Weights of a small GPT-style language model, trained from scratch on English Wikipedia.
Size: 9 heads of 64 (1 for keys and values), 31.5M parameters.
Each number is 128 + 32 x the weight over its row's rms, rounded and kept within 0 to 255. Layers, rows and columns count from 0. The size above them is the row's rms in percent of the matrix's.

# layer 3 MLP down (transposed), 1536x384, rms 0.0237, rows 1008-1024, columns 288-383
size [122  93 125  91 100 102  95 134 128  94 113  88  98  98 107 104 106]
[[182 120 151 139 130 129 146 146 111 159  99 112 114 139 131 173 111 129 138  91 165 112 136 109 137  64  49 121 151 113 108 117 157 147 159 106 159 171 130 173  59 137 109 152 136 153 147 101  84 119 102 140  74  82 149 122 123 135 145 154 144 143 167  94 154 147 151 137  85 112 160  85 119 174 132 164 121 137 114 133 154  99 130  53 139  67 156 191 108  53  77 118 113 128 173 174]
 [164  87 107 154 137  79 138  95 155 111 104 123 157  97  90 133 179 128 105 186 146 147 158 121 135 159 112 166 127 137 141 111  69 111 161 133 142 186 151 132  79 153 106 184 174 143 162 132 108 125 136 136 155 178 169 120 108  49 113 126 176 155 112 114 118 114 111 116  93 162  91  94  95 165 138 167  33 112 157 128 139 154 158  74 132 122 132 114 118 119 103 155 143  61 160 123]
 [132 119 108 134 103 130 152 148 127 111 126 133 135 139  55 117 179 116  83 145 136  84 133 143 172 191 128  85 109 101 138  85 147 149 106 155 158 100  83 125  64 174 151 131 110 135 103 111 178 147 146 126 131 116 159  96 171 143 115 113 127  98 153 152 137 111 134 116  76 107 144 121 146 112  77 144 128 126 107  81 122 100 179 123 179 131 131 143 124  98 135 127 116 120 152 144]
 [128 130 117 150 147  90  77  70 135 132 114 144 151 106 146 196 114 118 152 199 121 116 140 147 118  72 130 106 124  87 181 120 131 127 141 181 140 151 156 147 159 107 199 127 176 158 108 106 123 105  76 167 187  94  87 127 197 141 131  97 157 154 157 173 112 164 106 100 114 126 134 122 132 147  85 110 196  81  91 170 112 117 144 105 131 154  99  97 132 138 168 152 123 117 113 119]
 [ 93 127 120 111 170 164 121 130 185 110 162 173  88  91 147 103 102 171  32 153 106 134 100 129  67 128  87 144 130  95 116 178 108 170 181  97 153 107  72  96 164  84 126 202 135 162  95 121 157 121 172 114 191 118 129 146 136 152 113 147 170 151 136 110 142 127 136 128 146 168 146 160  72 103 127 227  88 156 150 131  97 103 191 158 118 132  90 120 119 112 144 154 135 154 114 132]
 [ 87 167 124  84 146  96 127 135  96 146 126 120  96 138  92 140 147 152 108 128 110 141 117 103 127  91 125 150  93 102 107 105 166 126 154 153  93 122 107 116 150 170 113 152 135 107 133 106  96 107  77 154  97 128 186 152 122  70 132 178 126  87 159  95 162 108 177 112 132 113 132 159 106 122 143 214 183 179 178 135 183 100  99 146  98 132  93  98 145 108 211 151 160 155 128  34]
 [128 119 120 116 149 141  75 126  31 119 114 161 125 120 163 138  92  91 213 123  89 138 123  86 187 182 118 156 104  95 143 140 121 139 101 166 148 154 144  98 115 130 142 145 233 184 135 146 106 129 181 155 156 105  63 110 102  50 137 140 190 107 126 130 134  79  86 156  86  97 161 163 121 113 156 135 116  74 109 101 115 142 108 109 124  89 138 124 155 126  76  89 133 167 125 119]
 [117  93 127 155 121  67 108 128 182 142 147 122  97 108 172 115 206 125 146 151  97 176 164 102 100 139 122 122 173 168 106 178  73  98 103  82 105 106 112 175 149  66 162 140 101 124 176 130 177 155 136  74 143 134 112 129 155 174 114 128 113 148  94  89 146 122 102 124 127 143 171 222 106 143 100  75 115 139 178 182 186  65 150 149 109 147 111 145 104 197  92 103 148  97  80  46]
 [154 142  95 125 143 147 160  80 135 111 118 148 110 144 140 147 110  90 147 127 158 161 144 174 141  60 106  85 157 123 166  67  83 153 131 147 155 181 116  98  91 111 133 142 103 137 117 153 105 115  74  76 113 194  93 157 139 187 155 128 133  97 122 145 191 151 125  97 131 214 165 119 113 150 170 108 122 162 141 124 135 177 122  72 119 130 125 138 155 116 144 126 112  43  88 178]
 [137 140 130 161  96 131 140 138 180 102 135  92 101 179 117 165 116 164 162  97 121 115  56 170 114  68 145  86 115 112  94 118 145 106 160 128 130 141 106  86 125 129  93 149 129 120 131 145 128 150 166 167 198  77 110 114 136  70 106 157 138 135 126 140 107 111 160  96 107 154 142 156  90 101 101 132 106 117 115 117 161 148 135  91 107 162  77 107 121 114 141  94  98 101 125 154]
 [121 134 163 122 129 165 120  85  69 114 160 129  97 114 151 119 160 102 102 146 140 147 123 142 172 138 145 149 139  79 116 141 115 177  79 129 102 141  57 153  80 137 139  53 164  85 191 112 156  92  94 165 153  95 144 109 155 146 101 156 135 114 118 161 139 194  80 138 122 133 175 113 126 191 167 135 123 116 140  91  88 127 105 160  77  78 102 109  47  89 127 145  69  82 117 167]
 [122 138 134 153 143 234 118 149 124 131 121 126 152 141 129 123 170 136 188 106 111 118 195 107 167 128 170 128 145 144 110 146 150 145  87 152 150 127  62 131  93 107 156 116 181 123 157 136 159 141  77 120 120  93 138 141  91  73 105 144 120 156 146 141  76  96 126  92 109 148 131 119 143 132 148 161 134 124 174 110  99 125 116 103  75 127 162 176  79 137 150 169 123 122 140 187]
 [116 159 156  78 144  75 111 109 111 151  67 141 130 104 137  92 136  78 137 160 127  99 121 119 133 105  86 181 136 131 110 132 133 160 128 171 147 131 114  96 163 111  65 101 137  85 123 120  94 111 189  94  21 139 166 151  97 119 122 199 109 109 125 123 142 147 125 220 189 150  57 101 151 124 141  85 112 120 105 108 125 130 116 168  72  89 128 183 174 226 124 151  98 163 128  92]
 [135  87  96 138 142 129  76 145 132 141 145 108  98 130  97 174 109 143 123 144 133 149 132 102 116 103 125 140 192 117 157  98 138 131 113 141 124 149 142 153 143  93 158 125 147 144 151  99 103 180 158 170 124  72  96 120 183 131 106 155 223 136 117 123  80 151  65 177 149 154 140 120 170  86 101 178  80 142 100 124 131 106  94 132  91 182 170  60 113 152 127 192 136  99 137 139]
 [ 87  87  90 153 122  91  62  92 121 118 100 108 109 123 182 114 133  83 155 159  99 164  86  85 110 116 129 138 112 164 155 128  73 166  71 140 161 146  77 107 135 114 120 189 132 128 105 101 128 142 124 112 122 134 138 157 151 180 125  98  98 107 126 146 107 119 129 142 122 133  89 139 140 115 164 112  76 142 146 180  92 122 130 185 118  51 138 222 134 118  71 129 112  97 145 174]
 [174 110 123 153 148 116 143 106 124 106 142  99  95 120 131 129 101 180 162 105 145 130  84  90 179 109 117 142  98 141 143  99 120 108 190 104 185  91 132 176 152 150 124  88  75 154 132 147 176 172 120 103 155 100 212 133 137 205 121 149 136  72 123 150 156 135 111 118 112 108 156 150 126 116 141 134 149 156 128 138 134 102 157 125 118  73 105 120 115 161 138 133 109  89 165  82]
 [101 135 217 109 100 102 144  92 131 133 164 106 166 168 178 108 132 145 176 125 161  91 120 126 103  99 123 178 133 153 143 173  86 107  69 159 130 121  87 114  61 102 135 133 132 129 125 178 155 127  95 108 148 194 210 109 122  92 104 136 147  80 120  99 101 153 125 101 131 106 124  83 140 109 116 134  51 123  85 134 123 122 114 155 178 139 165  93 155 154  98 146 166 106  66 132]]
# layer 3 MLP up, 1536x384, rms 0.0943, rows 1009-1024, columns 288-383
size [ 89 111  95 108  99  95 127 120  89 110  85 100 105 107 106 102]
[[ 93  89 132  98 148 166 102 171 139  79 184 106 117 151 110  72 131 153 113 128 196 156  73  97 169 138 204 131 144 163 114 189  55 114 145 134 126 135 172 112  89 142 106 166 148  93 120 193  90 139 120  88  89 110 102 134 157 113 104  81 163 146 115 157 109  49 142 134 141 134  79 105  98 132 128 138 125 136 145 122 134 163  23 148 134 246 123  93 129 104 116 174  96 108 142 131]
 [128 123  90 109 107 165 153 146  70 144 104 108 162 165  85 130 142 169 103 111 193 116 147 173 109 169  96  74 124 158 105 137 160 119 133 138 102 167 143 118  95 165  96 112 146  89 118 112 135 125  67 131  89 115 139 106 168 151  69 111 105 163 176 140 117 163 130 148 142 122 157 125 113 126  77 204 120  90 119 146 129 171 134 111 174 132 123 109 107 163 108 153 119 154 101 140]
 [148 105 127 106 131 110 154 156 130 171 142 157 105 143 113 207  75 105 150 140 118  88  80 160 126 149 122  82 123  86  94 156 135  98 120 176 142 120 167 118 111 176 128 129 155 126 106 159  82 134  98 107 146 151 139 153 123 182 151 142 111 136 111 150 152 211 108  94 152  74  85 134  31  55  79  87 149 149  79 150 129 138 180 142 157 127 144  99 119  74 117  93  91  99 141 138]
 [ 71 195 109 111 152  97 191 186 111 106  89 100 166 108 139 119 137 100 125 133 100 120  74 136  69 176  99 117 123 112 123 128 132 132 173 112 115 139 164  69 107 153  61 122 125 129 123 132 127 161 142 116  99 170 141  52 153  74 129 129 120  64  98 138 197 114 166 118 105 106  97 124 151 145 108 151 168 124 119 147  95 117 147 125 101 143 164 119 112 127 106 110 104 112  74 131]
 [114  82  24 144 141  98 177 154  88 107  47 118 151 165 122 145 132 178 140 147 112 179 152  73 113 196 121 146 103 122 109 122 146 143 144  93 132 207  91 117 116  84  90 167 115 108  70 102  91 153 108 105 135 188 155 141 100 115 113  75 141 134 145 110 118  98 139 174  96 140 118 118  89  94 139  94 104 125 131 109 112 142 130 169 179 112 124 125 169 134 144 116 103 172  74 111]
 [128  82 123 182 143 135 154 141 112 125 134 116 160 184 134 144 125 183  99  89 142 173 151 169 115 106 129 154 123 142 140 133 158 120 104  73 140 164  82 196 125 156  94 122 101 104 131 105 140 142  95 150 138 129 141 104 158 153  88  75  96  95 135  19 134 131  91 161 145 118  97 138 118 141  19 205  89 149 171 155 121 160 117 172 157 165 199 130 166 145 152  86 145 129 104 133]
 [148 110 140 139 116  99 184 107 112 153 157 118 147 155 139 136 213 105 158 126  92 175  73 117 122 168 143 104 150  97 110  95 113 114 149 139 126 107 154  97 132 130 124 177 137 179 111  99 128  94 144 165  99 148 186  95 131 147 141  62  49 124 170 201 143 122 151 151  97 125 174 161 138 118 126  99 136 155 169 136  84  52 128 131 163 128 121  86 152 119 140 143  77 222 100 169]
 [136 124 124  64  73  88 178 167 100 130 109 122 159 143 129 130 133 113 142 111 142 106 190 130 140 138 112 124  66 127 157 146  61 195 121 114 152  91 118 109  89 162 111 105 147 100 116 142 127 200  52 180 146 143 102 165 112 206 125 107 178 166 137  86 168 135  95 148 148 108 120 196 152 147 127 129  99 140  96 186 172 179 114  90 119 134  84 152 126 130 111  52 127 132 128 141]
 [149 152 100 126  87 130 139 140 103 132 134 133 102 136 179 129 122  96 162  73 138 102 135 147 178 123 169 168 103 138 132 109 121 127  85 144 148  88 113 153  70 161 162 151 143 152  33  94 100  96 114 156 125  99 136 120 106 134 159 130 122 168 176 166 125 170  94 141 152 116 153 134 158  85 167 113  87 110 143 123 138 140 122 142 121 159  92 110 114 151 130  96 149 227 128  76]
 [ 84 145 133 147 176  95  93 161 123 123 102  93 127  87  93  73 153 142 145 121 120 116  94 140 110 130 153 108 117 143 143  96 141 115 156 145 154  73 189 127 111  88 148 163 106 132 100  91 120 139 134 151 116 174  61 114 100 136 181 141 167  92 162 145 188  68 168  87 150 105 162 188 174 123  52 127 113  44 129 119 143  64 115  75 121 162 139 136 153 103  95  83 186 164 105  99]
 [102 170 142 149 111  77 119 145 132 186 171 110 132  68 133 132  96 169 181 145 104 159  62  85 110  98 134 122 147  94 104  87 153 108 107 169 122  82 160 127 137 171 197  93 146 142  81  86  80 136 141 124 150  98 120 107 143 137 147 151 135 135 111 168 120 117 135 107 127 131 118 166 134 116 132 123 117 164  99 137 138 108 127 161 159 152 148 105 123 105 110 167 140 140 121 116]
 [134 137 109  91 144 152 120 191 159 183 113 107 123  98 119 162  92 151 135 118 100  87 168 125 147  79  93  97 126  96 107 139 111 161  75 164 170 143 122 172 178 117 106 138 156 139 121 135  65 125 131 142 175 130  85 101 145 151  93 135 169 154 134 122 196  76 170 111 107 216  98 119 119 130 104 110 171 160 115 135 109 108 162  99 153 123 176 126 148 189 103 155 166  52 103  74]
 [145 139 107 129  99 110 104 145  99 104 187  98 155 141 126 107  91 143 107 162 172 143 196 157 114  82  91 159 109 141 128 112  70 109  99 167 132 158  89 127 122 133  68 144 107 129 162 150 107 110 134 161 154 155  60 101 126 153 141 185  91 173 160  92 145 124 104  87 113 101 116 152  55 132 191 129  88 132 153 136 131 122 179 126 162 122  66 115 160 133 118 141 177 103 175 139]
 [149 153 130 129 102  66 126 139  64 180 142 139 152  95 134 127 135 105 112 108 136 146 116 173 136 196  90 139  67 135  97  90 145  79  96 147 145 115 108  75 144 149 148 146 149 174 121  96 146 226 119 113  93 134 151 140 127 166 110 141 118 109 144 110 143 139 109 143 168 119  61 135 164 110 133 128  89 176  94 103 152 103 137  96 143 108 121 150 180 138 141 121 164  53 155 160]
 [ 59  68  85 190 171  96 146 132 126 109 125  73 166 114 152  86  70 122 123  74 116 149 118  93 120 131 119 135 119  86 189 127 114 123 230 160 146 195 115 129 155 116 127 113 108 131 174 162 113 160 128 125 167 157 159 138 101 135 118 141 145 181 152 118 111  99 118 109 110 109 111 181 143  74 122  88  94 132 125 123 104 146 140 142  93 145 127  52 124 171 163 101 114 136 107  95]
 [166  91 150  67  90 163 132 116 156 151 158  62 114 135 116 172 185 124 175 112 103 114  96 118 181 116 150 104 191 122  80 118 111 153 171 100 163 141  89 137 140 129 113 102  88 181 139 165 169 106 111 142 155 175 141  85 155 116  91 184 149 123 153  93 105  83 134 129  97 153  76  88 158 136 210 112  75  72 131 146 104 112 236 125 134 137 109  77 116 130 113 161 149 100 161  88]]